{
  "vocab_size": 8192,
  "rope_fraction": 1.0,
  "init_std_down": 0.0,
  "lr": 0.00577,
  "weight_decay": 0.059,
  "dataset": "wikipedia_en"
}
Each number is 128 + 24 x the weight over the matrix's rms, rounded and kept within 0 to 255. Layers, rows and columns count from 0. Numbers have three digits each.

# layer 3 MLP down, 160x640, rms 0.154, rows 0-159, columns 160-239
174111128157142156150133132135102152127134131123151115124101117137080134158141142131115123128136131166129137142089116133126154100099134146128130134121145126081170084116138123174149115101127099136135122112161091111124126141146135125164128125
101109140120106190108136163116140080116167106183149151142148094132200081107152158124167124114130071131117130156151130141121108151184177122138146125141113116144111138128109133162111140132102158142115124109115143120137142154136101088100102128
153087120144161101128159114144132128108122130151105112126118128159085109156138111118096207117135108141128136164080119146121111138091148102131095131128119093097122127141120152176076119143127108128140115126168140154118159107136114123136124113
134146127126168120119067117114147138109099106115153108127086119109117129106153122127108144160110140163118158101133129142144139120116101088112142151117134153073133129137116084132165116126121137131102124136067106130103104127099082127110080139
114141100134157065116116146133124154115143133139144118133152107122140104107110141105180141175142122149135103183101118132126117104145119118131116133128131109095101114125123105096120126124121148154167132124123135186139156148100101120142120140
100138140120079145154118103122113127109103138090140062122169137141106123126120136129089133141131162092135126103113136123148140087143119135114174128129103112205132131073079069116082151120151125138129123113153109120142174071121153138116124135
106136128120126129176151127169161154126116121121113144134093105134163116087117164130152174201119118135135104121088134124106088136099187103133111130117143123158155169129088138100095092138161107122128114106109154170110110128161133103175137147
102130125148117140127084139121096112141141122172136152135079121117093172145095035114122136087123110147122094112145130130124115146150156121083118126126131125148092160115151071100088129119116149127085120109169112097116140149107124136083134140
171097134126111108138140132127125152124147145123120116134110125164151118095148167131147129149153151109134166160095141134132132092154128161103150121127117165128102140188139131144122147158137175153137135113129117087111094127111142165137136143
097141118123107084165114122171113122143113113201153147137129140124152141139096131138150214146125101159130149181169131132128091158143119143137127124124141150153135153097145099108133105167130132133154137109131145133162173114087106090145134120
169101129093136141127079154056153078114119163145157096125152093128113129108153159131167128107131068117127125126125116139120117182150122125143097136122133147173141146133124117065088150132126127129149149134135081118121088166107164122097188126
139112142139143152131117120113124108138127117137123112134159159140107101081096112121150118150102150109141119130153118136134118190163088152166129127140118102148135127146096125125109163083139168140150133125101113176150128148170155119130097123
111119105133127158150133104130124132175139145110116168127155114159112102153110126131115135139121155101136147163132122119154116125123117167164113133138137131089148135116152130099130114130109159152091126120135128114151170048098106151127143126
116152137130169119139112108130146179117098135089131158115173157140112123097110117121147148176168099114119132137137122139169117166091124132089146129119109114156138146121156111116127135100143161105156126110105103104159150130128125127174126126
160120125153118120123108129138076100116114148145112138136131106062073157110109126127126103147135104110112168142141118116112103126074155138159134108126112140158121122086093109152088100152097126128143141115130131146099137148166126122087134122
135155120145132134108171114157124138123113113127064127130118123106133056103163161128126132161104119117123122117157131116131145142129138112125139125137103141138133161132144094118095156105131136135101125160095133133136145111127141135098129119
158131148122108076137137145155128174119088177133112139132118129131180136120087171129143091128136123166134128126127129127078145156168153135158112114131157108150088126112102138132131119129118120125123142146144116133133119138112141150142120151
133133118145117132072132115166095130125143128137116156126141137111073129145126131124060089135130142136147097060128106137152097149094144110092158128135126153097181167090141139142179131125145130136130118118134144127107130080164119137156172131
094132148143130142143144116102133110158148127123145141131123139168107120165121127129122163129142135155113129128111123115127142159124134124147117124130120135103118122145188151144163125137145093138122140104169137122140072120148131146099133128
145149115127170128156149116123150113091174141121144126126104104123104173153165149125143118143149136144116161120145114125150138104143121134166129124134135153131116118163128157160137134147132135119118136133132127148165122165155092132150147114
125147125139102146164135104094122121134129110143095136128087076144084134145094109136145101131120143131121151089171123135122100129121096131159146138124162108145138147127129092086145139165114123107034120142179128140126140135160098131120102138
129103130118157160082116143104124102115112139140123146142135095121163108153167122141096098127143135145122102135115139137138103124126149125138129134129127111072114059131125129169157120114109151119088130127157125151155151151135093134143132153
119158120149073147157114143107127109143162123141131106123125101124134125097108162123065178161124099133113108160198132123120141136157125135135153121133143113104131117124155127116108077137109108129154142106064133117086131065151144124177107136
155117117129123138149116122115074115158129107157131142129096123132082105110102108134136138162139118136136123120125139124154163132105113129166134125137187114155141100145139141133148129136135145128106140142163141134104120122140175157142131137
079115163143139133105118133096119152129073122126149128124158078121123090138146121122150131106119106133123126124137128118134141098124091113131143130125167153112108113104137128160126141113119130145126145101152166086117094150125120158147134137
112120106164131177113167134127120126091119129113139096125115143130099164118121103127181151134154105143141136099135116129136116138128135099126165127133116112089085155110101082121126123106123128128120119121154147136081146112149125106132137135
165156140135145151130148119162195112183137060104188153145139149145144155153176140137126130148156137160129201136126137120178128142180162141222095137129087130155149132156173142175147174130164159134126132104142124166191082132144150133140117107
140093141098055203143098157122105108118177092131099149132190138177094131128136134124121114136131134096141139122080129124114143148073154138127121125113122131113095143110110089100107126137113079132145115108114162132114118064154076132166117126
110166125135085137131145115147163099167160091136104086126139142156137123138120138123113175086139111117121114084144124116126141150099122150165077143132098131150160148103122073144082121078125107115105120119111155124150153152120152072153150138
119120132151146075123127117148092101095113147116118080124100146087092127092059058128121108124134115112126115090104133116127119141085123149117056116125124126122097090120071118122144116107125190121084116122112106101177153070132142118084112106
109187142129157116137169127127139146138124149108129101140136137118153144180137073130119176114122130137129141141090135144152158146115173132094116133139106112106145126150101162151206174116113111129168133120091129175101107171098109127129101126
116166122156160096094111155118148164134084136143114116121127128107094227159119146116070138139145145138125091172139135130159112139080139128120149129135130097101169104123162118128138185112126111116142123114108142174137183132170110134101137127
163155124119116092135105156158146116113153075126053083139143140092113110087083112130125102150124113123122122151078123110124111116118095121168141134137125119129159120108144138156098113147131135136142129142077096090133093151135129145088126137
141145124155110127105148125160166127129128124135128117126138128151124137101118165127112118092131133107127167106156126134128101130112144132125117132129098141098117142124141112140131125142124116145138129107122143134147116097147120112147122129
108091138145128101120086132122107085169167157155161142126112136139108077133152130122135090149113108116115119124160135128079116102177093112142152132128137123129118122125121137136162139136122135127165136134138114147151121163160138156130124131
143126109120168127094150130128149098109137136134142159127148131156104119090087096122135142164145166136116123093094127146108112080117128123160115124134129126133105111131079159118096114159099097118155132156105118143129157131122121084143140133
156138123133100159094139140159116093128154137125147119128113154164166147148132118134106106151124087141125114154057119135153084090128145128145130139132102120135142140123124131145155104109111102149106128139112096119119114111100117106148154145
133107118146099064111154149148134136154135150152146105121145110089129117150148152120098099174094134150125163146121124134088125153146156137162127144144133127131101127136147098148126139113115196124080117102121114095113106140141145068118143121
102163132109114148099135131142136137113125121132110137141097086129113135120128135121110165108128142106117082156111129130135128119113139120124104127145108133145109127104089142120091118098131153149153133113069114080125139116188100161133155123
121112106140130169141114125138093127127167165168154102126172100107113128103111141120094178096167130154129134153064129114095149133109100141114063120115159156168060111105164139138109119160124100117152126134138138144182166157139131153141118144
173133142122104135072099098093100127113142119173108095126109139139130111113136176141105110069130186134130142169083126116137140150065159135127126135130137129120151127108125186128110085111118136127132121138068126133093125173150104094109139155
154144126132130155127124149142167112162109130147168135124158157148145185135133138121098166141151142162128142128158127131158092139138139104155146139127128127115150149179166151130136143144143183156172131120155130162154133116139117125161167132
130113123116103100154110137119121106119111118118153120131115077124123133144135112123151134126148117142125174097108137133099130133071136146103130135128131137134152110129184131126129153140128118142135125104146148105111101101141156134109135139
125127117140138156161121134100093185155115097066106131130155123116080124086101115129148086096117134075141102100129122133129142150120134139137123126131096148113144102174119145152131068195126129149098130127163127108154114103119116167095136109
074137143139086099131152110123121196136122142091103108129199088131118133114147157127126111137121127117122110169138133121125121136143151129127089115112143143120111127145101115118136130108114124113123144115118100112110143113127128121124121126
127148116117141124148107100114154091112129105138110143129135181111137113121120156120108115095143123142110102088130119135112124108133151129115115140135072124177126139102111153108139142124106121107159125113136106129138094129050138120150090121
136139142138091131137119120135142137121146180162153089129110123105166153104119164130122119134142135096121131121142120135084129141116084113113105108123133137134122102091158115113111150114098129132159145119203140091137133155141119152130146109
104134141118102085113129128155077131140135159076097115131103097133123127077149140132136119184120109134130123088153121139133121129128113143173185121119107124150126130138187131123136108110123087126185131104167163083130096104098126134126138124
099120123112118117110078142170154150105069088058124120132076118046139108137121134117088122185120123139115101112091130118163135104092121120051128137130119132132144132135125061082121147090090114104074122101115148103052138081114141138120134131
121126123088118138169153113128106113076163099125141101133098121105150102142177109129089151134124078137126114135110138121118133078091131125109156117139135138140114113110103147104145109105111108126109133124127138099122106168148144111118107131
102158127109137148131149138107127132102129140158121138122081133128168121101156133122096117177117131102123092137105142143104101114127117135110110124138125115158135130146107087133147117124118080122111133144126130114118097226145125108100173134
142165147166138111128130172122095132125150147125118051143096147134164070104101115120128092128150116140131105104186134112110173141183160156084138130118115142133081147157128116172144114104126143140122120129136162159111135101137090092090136130
130181133124084110089067123111122109059153112147153092125133135092090129096124118122096104124118152159129138084120130121123126117137144121139122117139104109113110147112120139115102126137120105115089134118077145174136142104069102116076120113
108109123135113133144170101126104095134111145140131147119103136136083133144158171127109179126106126132127145150143128138145147119169102147116126126133118107147068123097084130154130148121143128119156137138164119108151095123152147115133090131
098129111107126115083115128102153124169137076134142137131165100138094166147155064114106158103112133156134115141117132131142126110090162137122129123130158161120121091077115139117148126130134102114106134128121140127077148132126115100126185121
093099142157107128129157096147099163132104112106178099135128139099130118122118146134114106120103146137133147099150134097103131166100106151145123126135154114140108116129127131142158084131113160141077134144160164116120107076187166131088120143
117083131114115171115115137154127157100092064145104121121186124107147149126141165131110095080109082146146104108162128132115131115119106134099157133134122110100138125127173156122139146101114111119104124110158124138135096093094125109173095132
139139132141091079090125150154119135143155111133084106129133127125077176130142110128148143086113116173132132147052135146147142134149175128137106129128136118117183128146139132105144118117109150128133134130067113147121102087054133111078138125
109160139123167131171155143087118121116088097118119149131098101130098151104075093127132112133153164111139133158125123115119130148139129112105123114134091124164100141136125076073148101076131088149095109108134136125082134133119139113097141153
122120120106131154132141135130164142166110093122112168125154125138110114122100141127159124128139151136124112175137122121135119170157145111119130133134173124120117141116140136100120112134128162122098128152090152126194109135100132133103110152
118129140169123130087122115166133132149159107119158133111162126120156091112165148128167113138109117080128130091147134125129111125103124129116126126122089130087184126126114148149134129130084085122158117130171083092121153160154144123117119144
088104123121143115148164130063146192086151112067146080142087060124105098111099158120132106128108170119130100132117139124114125111129151109112116134112154130151095155117132100142169111116121090134091119141152108098131147104102150129108107154
159091123130156075152104122135105095127137131135165174122133140091148125129179134128147073124101101117138084123129120125136143120103147109187128128116094137142111131105129153128131152138141180121118126109152112105117135118148141122137101142
132142113113126082124142097183129136127157130128166125132139117111123148179064119126116131116143163128134164137128132126093125138121108090130123138135094120151131138126187159129098099136123158129147129152114166157116119163129151141112131153
102131130150144174108150129140120157148137132088144144132136087118075148137117098127113146166125129114115126171112119116105139118123139139167160128128129164133138165110155142140120119167106140123168122108134126110137134126155147155123101116
172163134147070114148084134142142101177142074157121133146101134133173154127155120127118115143153136141119182123165119128132134159106133137107141124136092111155110146121156100116132120148108116143102134125144128170128089086116117102138116141
151158107139127121147132110124150130124099094130144137134101149146156128131079135133100098096146122105138127116138130135121099196141079145145107126135133103145153127154115144109073147085100155119127133145161110128126176127121129130122132115
102112133147105121095118146119152099147114138108138118136158142130116115178166069132140134092116109128125174132095126138130087121102132125166130134134194143145144151153111141125180102120160137100099118169149201122113146147148107152089111137
131109096097119137116126122128140116119089131126164105133175140110134124097129144122155092122151158157129138110145106110093086166132126113107098124130168143114136138176120102110137152092146151121129135110120148168117140120156136126102092144
199142135133115114150110139158122108140129113141129139123100130120154115086130120117138127130134123132137124144139125135145142137157121150148122137111157123159094159115145159115072125125126149123124104125111095161136126117162144118093131144
132159136167153101126099107133111125140146153122095112129131078140113198170167081140098168123130135145141139149168132112131106110146113154142100131134125104120136146089163148134161091124130157122086112124129147116132148161146116137109147114
094087116111132088112147141124107132137159143129106200135103113143138113115143118119109155107143141139124130143128120113100125125084151110126106131131100130121139137162136156133156071123109148131149125135113148129099109115202173159131088133
138145145125099122143163100177136114095136062113144118116201058109146105079155136125106110104128114109125123153132117129160107150139121126223137128136148144119164136166148154132135169138174146135156123090137161110181138092119151143159147119
156103121131109108094162159127117116076139141115135134126154142105080203113084173126188085150152147125119135169142138132137143132126158112119178113123163117113117141119127130118143109162141085123121135133086169149108153129171076114081139150
128153129113137132118136124129150148173159105116140120128135135083157119094100113118108143195128083082117098117157125126120141169130113148124119112113134125082123127159144162120113144121120081103067122136091138159120195116156135120125159116
104146125133119126112116109064127111064145112141163154132149101080153048154130195135102139123123132162141084117100116121126098129144131128112141127124179134143092132125087124104156119092113108120152135155088157146135175146134148146106068123
113123116115204115098121128095104166135101133113143121123106082057137124120098142118092124116121114147140156116107126119125148147113122139142122121127131125090151108110153146111113111105126121124049121148114094162100114076120127145132122134
118103106073143070120157143103164147126074103155122139131178155119098102093140144139128144138125136144130139143088130145105135120142137143122107131131175131152117102149068140143113143143151128123165127109113086110129129188149147142112152101
100138126168113135134104102134082134118086143127095137124177112092090132160147151131131117088132127117130160093110134136128155128100144126116139127133114122107149132106132172141132092147130118144149126114121107113118115190193125126109131140
108093131106078156146088119098133137158113136100103132128150120138141099091135103134133101161115112144123123190134125118117094066145157116121110117110149138096157150146128139124163160105106152126142137158155127176130145125089105113139150125
127151128125155074139113128161125106127144133111101116128119119112186146162167131121121106163143122093115141118120120114117142125138135097125121130123100129130166135144151137138137115124107120134121125115109095123125141161103075121140172105
136128109135113188138089125155112132152122142120140114127136141124153142125137067137156128120116133157147137178131125115140127112177091139109151127133141147163107149145103083088130085114125129130137131124102111170116157126109144153101141132
134135117106094112092097159119129076140092106127121131126096137119154129124135145130109119102121188145133126104163141128122116174166140114138139123119050148146123145172097111158148072110130176128121133145136116122124107137159121130159099143
064113137087144092104141127118088119127137142174116131141138128122139177164105126134084124085105149148125114177165127128113142119088131154115138131118115134101148094135159154135173083138101128108145124139083119166123099176155118119124117164
104162155138165102142161130147164155168162172066108125119086081132103131133146095126116110104123124127148159126102127138130119132119160119076127128130163140121112122147147143091119091132152169099155148152138122125134125094136135149100113135
099122124133101055168086109116140164170120143153131138130167131175111108155157109132095134105141136147122152152152120127147150128144133144152106124119103125119106153094147173127164112135147135125125124141116132122111117133142125158168140143
097112131111096153129134145134135181140137136079115142134118146083097139158182150137137174106140152140115171150109139120128123142132155139086148135129109098125185104097159135086143127143112108145142131124178069129148136131113161131109113115
104127144138166123181142146131099107148129145141147152131123121146123133142146045142129136127125170125115156048157120131082166164109118129134121126130101142068124124140157150090143114123102147127122133135133135134157100103121128161119148133
133138131186134132141156141120095099129134136166129134132157137136158137116116203123141093094158107138124191171108128132083117104129114085157108123134174152172085137080099098138116149130115145132157123135138128145163130169153151130176114120
164121117090115143105089139144098147144087123106160121125111143203109117118117147126141153124126137100130083097081145128162121134098099139129108124113116115129133108098146080082144109115120095137134122135140123069097128090167122141101148132
139168121152156099183132139134131165088129137116094156119158112101146073140089132126085115158135128130149160150110127117125131116169158115141125131128151104125123141141140160161095120119126156127183131135107127121136112107194169143113131128
140095123144151161084098112133109120119213123109147105123146158087139109126144091130093129118130132076134135128127131137133052110105083122169157124152128122167137106083136178098092079141165147114201105121131161063128139175097145150104119127
109111136119148124149181134105188104123114165118148138130158134101174093118092129135113096111156137105130138093155129118130159124171066132118152130123119126113105114097226054138132149139115127123108128121121094125124146068161092121146090133
148134151143170169140184123105145180099097131117121125129091146086132168129134129124161152145124149110131096175130128123112124106109130138114130135137157133118141177185157073122123090170120159119153123127104117134114127112144149097083112135
139149125148129154110153116145153100157111166129137131123146099149139115172143156137165113112143125144121125146142129151142139144153138129151113126132149129107148098144138154181080141143112129123156134143112092177132166154095073143137147132
115129142145140086090102144141118105134173128130120162133138135103133129147129156120134150119106099168130135092099117135096138175142111110125125137132082147121146115127125151116108151092124142103145122127079109137129134145143131154141122116
149093140117075136142153136146164082157113106142115166131107130131127138100126111125122155105128070174138106149118121130155139157147133113133094128133145111186089102113159110109107163150145107106134122103105143125126101092115156187151166125
116106124130112124183134127150136136169130095139142154123162121120140160091123126116130140169131094095118119141143124110120166095105108126152184130139177101134153131173109116093139106155122157133138138153153139145144165119131173140124130134
117129114163122050105110136168150124109165153137166151112116127105090138157128115132162129112111155055135125100132138120092139179096095136126093130111142106110084207132129127137141139112098117107133137128131175095126160128147112112128122130
144110129156166081165180123135110076109199176197211135134138144121154175122139139124134172118121165117135150137115131120146158106136081117100138115129156139104092112104134102134103130085109152141141125135134098126134131133182151136184134151
175129134112119165117120135092089159146127115166138191122139145132091121139138135122121120118104133142116169166112126123152119092132132131104109134135132135149085095136115123146113150131164164129130124143102133124142082159126126114095147097
075093130168080132069145128032041193068140119161139081117136047101128175132137139131148155140140083070130115120117124120000147084134101120134172128125109140084163063121116103166135060040015121127122123104112108106033126114141141093064109133
073156138119142140126100157124182149167149107179090151116151146101130126092128144128163123097106146108131146106121117131132122122129119114100130127132114143175071121093140166129104138105147095137114133116140103131102148136100107138121122131
137133140110116149140143112097124114150132137157133094127208123114132138119141103131145124141151169119129113134173128130095117139162157126080090132146143130182111134132159113133144146092178148129184118137165153106148145094126136123136134127
107145132129092153156125110104070078127154152134130127131106120123108151137121077129155161100116131109109108115082133124121135112118145135110112121123125125137113141107173123139152079115099083106119131110107134160093128147173041149125132128
166171147150125107103141130143095081141135091088094099138109130118091135129127105132197121157135088185143124137155139131115119149189144134098148137145131171138133133169134119134140167126126117156120135123154136192147127122144148146099147125
114140129084129102111147136129100121151133078125079130116088080133069099139085082137099087164129108143111145130082122122112120067140148145111142118133135109133123098093148150107150069125071053116164138163121102162150119119091152128105131126
077163114101167111141187124112166128116126127133130133129133119097078161168115143123127127137133138157113162150110129122107137140114132116116151137121144130148153139139115140130119152117097162117136122133173132119160093176111123171167110119
135149134117166072137160113190144095168138122145035171122092135203144162120081160122159151146143120131131143147111123135144112137154149146142078133142125114115134145117150119182094115151128121136152133139139123130119150128151113139141132156
131097137153136094066153103171103158109170127140140158141159145128170096121159109131102172149135137118112091126111124117148129108122161148162116117122145124126138190118138157104183096152173121125102129139123124097153109127124201177126140130
114086127129081125141121120120108156143133105126137135121171167134115133154146118115113108111125140155125138147120123133123096153093101135111132122119072153106137130117162111135121087140134112103126135145126126164120134111113139146158145122
117119147126175098085123122069100141155118145092139132133139149119168145129144107138170098078142161111125142119105126127124113133165101133132217138111165142135142101111132153118147152102129165128116134119171134094125175149153078153122149120
160109149098151111177134139138130106156129104092079147138139101182064124093140095126100100120126114111113054095123138122102115100165124137078135128121100134107130109137102186094187113105153100114125116121130130123142141124158107160104121144
149152127127115126118136119106107103157124093164103107131153078151156133120163162134121156084131129114129089129125119126136110134129150100106120135123098119121121116112133136116165121119140135155132126110087163115146150150131110078085062130
133116115165151168122113137089127110126128100121104161136118115135148101155097090131113111069130134087127156141122119122122146169093095110164166138126177117109085109133080081143091173126116156136135134119104138127122122136105123158101141129
117134120139111146169162130168125127121150137154128200133124117123111125152159129126137103120128124140132104118145111132123147135085119144139142112126081117131121115107157147144166106122120161090124129136104144147137144167080135139114121135
115136131145095113105109111099185136137144094142118135134063154128222132148155121146067143103136160133134152132095114105162154177153136121098144117123146127152143137131148169100128093172121147138163121121099046116177104124141110112173153150
148109136128157176140124131128090092122201122154146152128183142120167150132141133143107151101130115107135114124107125129153145081156095124151151144107083162169124102150134106113087169100137136126113125150141157121095143181122119147145114123
134132129137126108126090128150142089150152123141108085120133104140062118134145132133157148115114132158144142133136128130144150092147119144112125126136093125151173106140189085146092199159129100126142132131175099142110143150102126100177125110
108126133113119133107126134123093139096121175109131143135136104158143111111161138134185110185109103162123104137133136124135141129126135119157114118125123147151139127138166151080149107106129103133166122146147180154107169093105087123094141122
121116132102157127175153109125134159162146109108143183123120085151104122146156150134078149144158116113131152150083120136135129069111168145109111145136182125138137108127144158116166110130118157127161124118155121150125116144175132126166133137
099122141158166124153134153122123104121139132106135129135106114106132133087150089123155090155136149098124113098130136132119125125139108125110085122139099129132127116111126113101151123142115126124144108128121154118151090159130135125099088139
136095112118130135119098145135127117135081075146162117118159123138123098150107092139131082127138156148140131115101123151126130102130128138118163133118140146106121126111102071110104058142131101099128131113128081139118106137122168100126170120
136118129122135100086139126110130138144099146167163075133118106075090157100115122129136116194124114141145120163100124126124144133138136093149092136130101117155143094121133097127159122143105104129063133148151092123162129147094146108168138132
140102136122119095109134120146110118133078146145114119125110099068111114128178148136105131131125147124133136127156121118113146146149090123157110138119174148093121144108124129123132163109139135136145144138128126130110122164135120099175115113
166101129101088161123094114145150152130115142072147091137145150115149071080182212122147151136147125108126163126116123139126133145163106141123126118133060134164149062133079127100074129130131110130133130141051118108148116089126148129103120123
154179104125161092139118140131135161160139124147127157131119142139105125134153121124127162129119143108120136130148121111107145138153156163135124121122099120117186179173144076135117157146096131115131125098095132102172113138108111135109131102
125129126121116141095133118141093159112143134115158151129145120131124116093101183132144125146132117147115145153103122118125141124142148124125173131133148153104134141155111152162124153132141080133107132127112084106158149104124135113137112115
156137123100139134132122120153161138136200111083124143135078173178148139113147114128113132113139114141130116186193127135131123162137150104112154143136126151129101167149117124156121144109162133129081127098098123147118094154122150123137121116
164144113099137147112118133121088114087103148124153133111116118101143076151123149131150143168115159122129120133071124128147141110094147122163122132136146114080148138133098090129147105169154128121116128123106133118136124120154161128134153096
126090126115105145086099106116162102104126107123103145133116127119110106169160136135171099108130068110136115104108122140081150152127120138109144133144101143127105098087113099140124113116080124142073124167095134115156109126076113095081113111
148171138132110159152168144163099123151111118133105146137099117135135106145149098133104149140135078135116108103144135128133090105094163131180090134121139124105122150102142136139127126114166169147117132139140147146125180087108145133117133135
130134134138087067149133137116135127123118113119080163119163130155113091161121179131110201104134139135138129133079126119116117098075116132153140123132098143147168129125153148145111139120117128114125123113099130133104122150059116122141146107
130110146124139132154134123126158209155116166105141063136122112133078169127141086131139081104129109145140129152144112120091162139084117130133131134146118124134156122152133168109169164120102070098139126119131160118191081114172119119137137137
142139135139104137101140146143107145111123133057091083131184129136095197167120060126152118114141125145147125156142126126117150131130101086078121128132099131108103146126153135121120139120135154121149134111120176143126136110130108111162178113
148131116135084186137133130140107128078196130124128158118121121169139134139142143129149142090129154135125124122158133139115136170101115133113104128122136139108150129096159106125123065175112130138084126146082134139128097066142122123129143148
157125148114191137139140114144124103114149108129151168134083116092124154097103129136136136123104154097120132140170121130106103135108101122065141125132109140130105125116137115116137159102113129131123126147101156162104115138126104099130112135
139137115104128098161169134119183167105161117127146121134103116140142129124127125127074155130111081113131111150090120136145121093152093090145147123137130096113110093103132092070165172126170081139181144155131135121122127131064096120169156119
138115118106112099131107112130095101137110092117131100126115107156182094106166120127169117200124110154127089116135128124123141091117122096111127122124175126111117146092099120129118113168113159128140137125089091080139104125159138062173095141
150181123123146110145139115158153069157100106111136124125193106124145137107142083132086146127149136157140132128136123117139144108141153147155103135137119119133128124127187191156139129105123124136137129132122096132161082078102168108114118130
159127149141104122146151140165099129150098153130175121116136083148125140169136117136175090120135150108119115147170133118123155144109117136191131139128086093116136134129140179133171075130120136123178132117212155092113164128155159175106133126
099141129128150096157142116109123102135090085148126092118123122131079112161128116122130167097125096147118124189156123140165140136077157128121122131122127132141086091134097096075087094120113101139131134099126144144123070112124128097091118144
087122127132127138071094122130132166110138101177137157132151088152157100122136154127127168131155155084132159176090126129091162133186125130109075130122121142121113144157078131142100136097097136130139131139109156182125119113161139110100106148
110147132138114128159133131119147132093162129123139119132165092087095134129131120134127143149099161108130121111109118120138125136144120093105172119141155128123123159131108155161145112114128164140111138109172139121111143155129095085088147133
200140134129067094130164107178138184108144164145163103136078112104074139204128154125192138188145126169119155129165123134187145088117154181164104127147152121117125196173146138160174121135183101122140119145119150160108202130136190151174211134
148118120189091145146134109148147097153101121153165132128096113123107150155163060126133114093124149126142143115156116099086130130122100122063170136119142124125108104148120134175131120127109119137158144131171135134121139170103132158118098128
170194148145145164129141135124121114110161145152148110131110113117117117155122093125131143129121173195138135109114129130143122177142121128131125136125091126132150155141182108134138157169127111102076129141163097137109132160132135107120148099
109145126129158097100138114148105106152141105099096115125122163125178114117147073125084117102112137109134110122079133126127111148103122119096124115138090135068121119081114137131120128165110138114072142128082102128071093118141125077152081121
102135122122151141149115115122111065131115147142129103143130117110157155082108099123163122174112107124135100089147122126133138067114106117125123126156094108130093167103123144114094149079115109157087121098151115138110147137156068151113152144
152144139151134121143121117150135127131166144134140092124095119155099123067182142130132150145110110123135115105093125141134095130120090105160167136108140134074126120107068124112133168130144137149144141132110118101116134133097152105178132155
153111138116158162091137119095109120147095102096083105127158133145143097158144117122121118156131178134120155120092126122102130118110116137141142119116124113163068100159173094109097092106162154111163107109127127133126127125107136165111133121
146101120147068120126149139076136148080143144114140086132124071144099114110067129130147107148100103085144156183148135135114137164162073152147088146139145154119124103079111111125104117131089121140193123112138109136156098113135128112110098110
089167128156155146176064133103148186160134102133093062128145162120136153110074140128166072117116133136117159137114130129138154147094135106128138130132125141132058119130109074137103153104108124124173129129155119092145107134123180122112183136
147088116118110170171120138138103151139168116162154092132128089097127123095101073125138154106107112128138119183140126121090152050160113135112114119132109120112102121082070195146086087150092064108140123142105169166141136126174090161144163122
130139131134108145117153147136148107152170136113175116125141125104079104196144149127147151120146113100127136133070126145122118091107095129141125126127105115093101109120140139137117137135134073101148133146191132098123095114188178151149138150
156114129134093122115123137086094119149106123142125175119118092157120131155139171129148135152124129102135099141161126127132137119146132116130171120121118138144148135136115139186199143110148193144135125118112140131116137123188120077177150157
126172122126141123141127122154155125109130162134126111131107104096136131080123101129175184136119122164135150157133127110114150098113144100164128134143077145104085090107103099168156175109119164130112134118125094145141123135089159130089115141
132138115143135208101109116124164150087155123169106101128202099038092143149086143124164100166130161146125075087139127131120145162128151123104129127129124137164120117193110137203099182157124112144132125123097128188150067132101202155118125142
121117129133119109094131107151116124112086149114113149128169155085120118102099106133119100166118095153127148151134139111129101130148118108150111129115116126104125107122160142136125113112100114136097128152091149137144095112141170086087103136
134117128148125120119188128115110127152143101126158160116114151056113137100108108122073134163144134136124127156155133145140124127181120113120120129121105144129095114122103149117131094141117120143107134144112189111129125104109139120115153121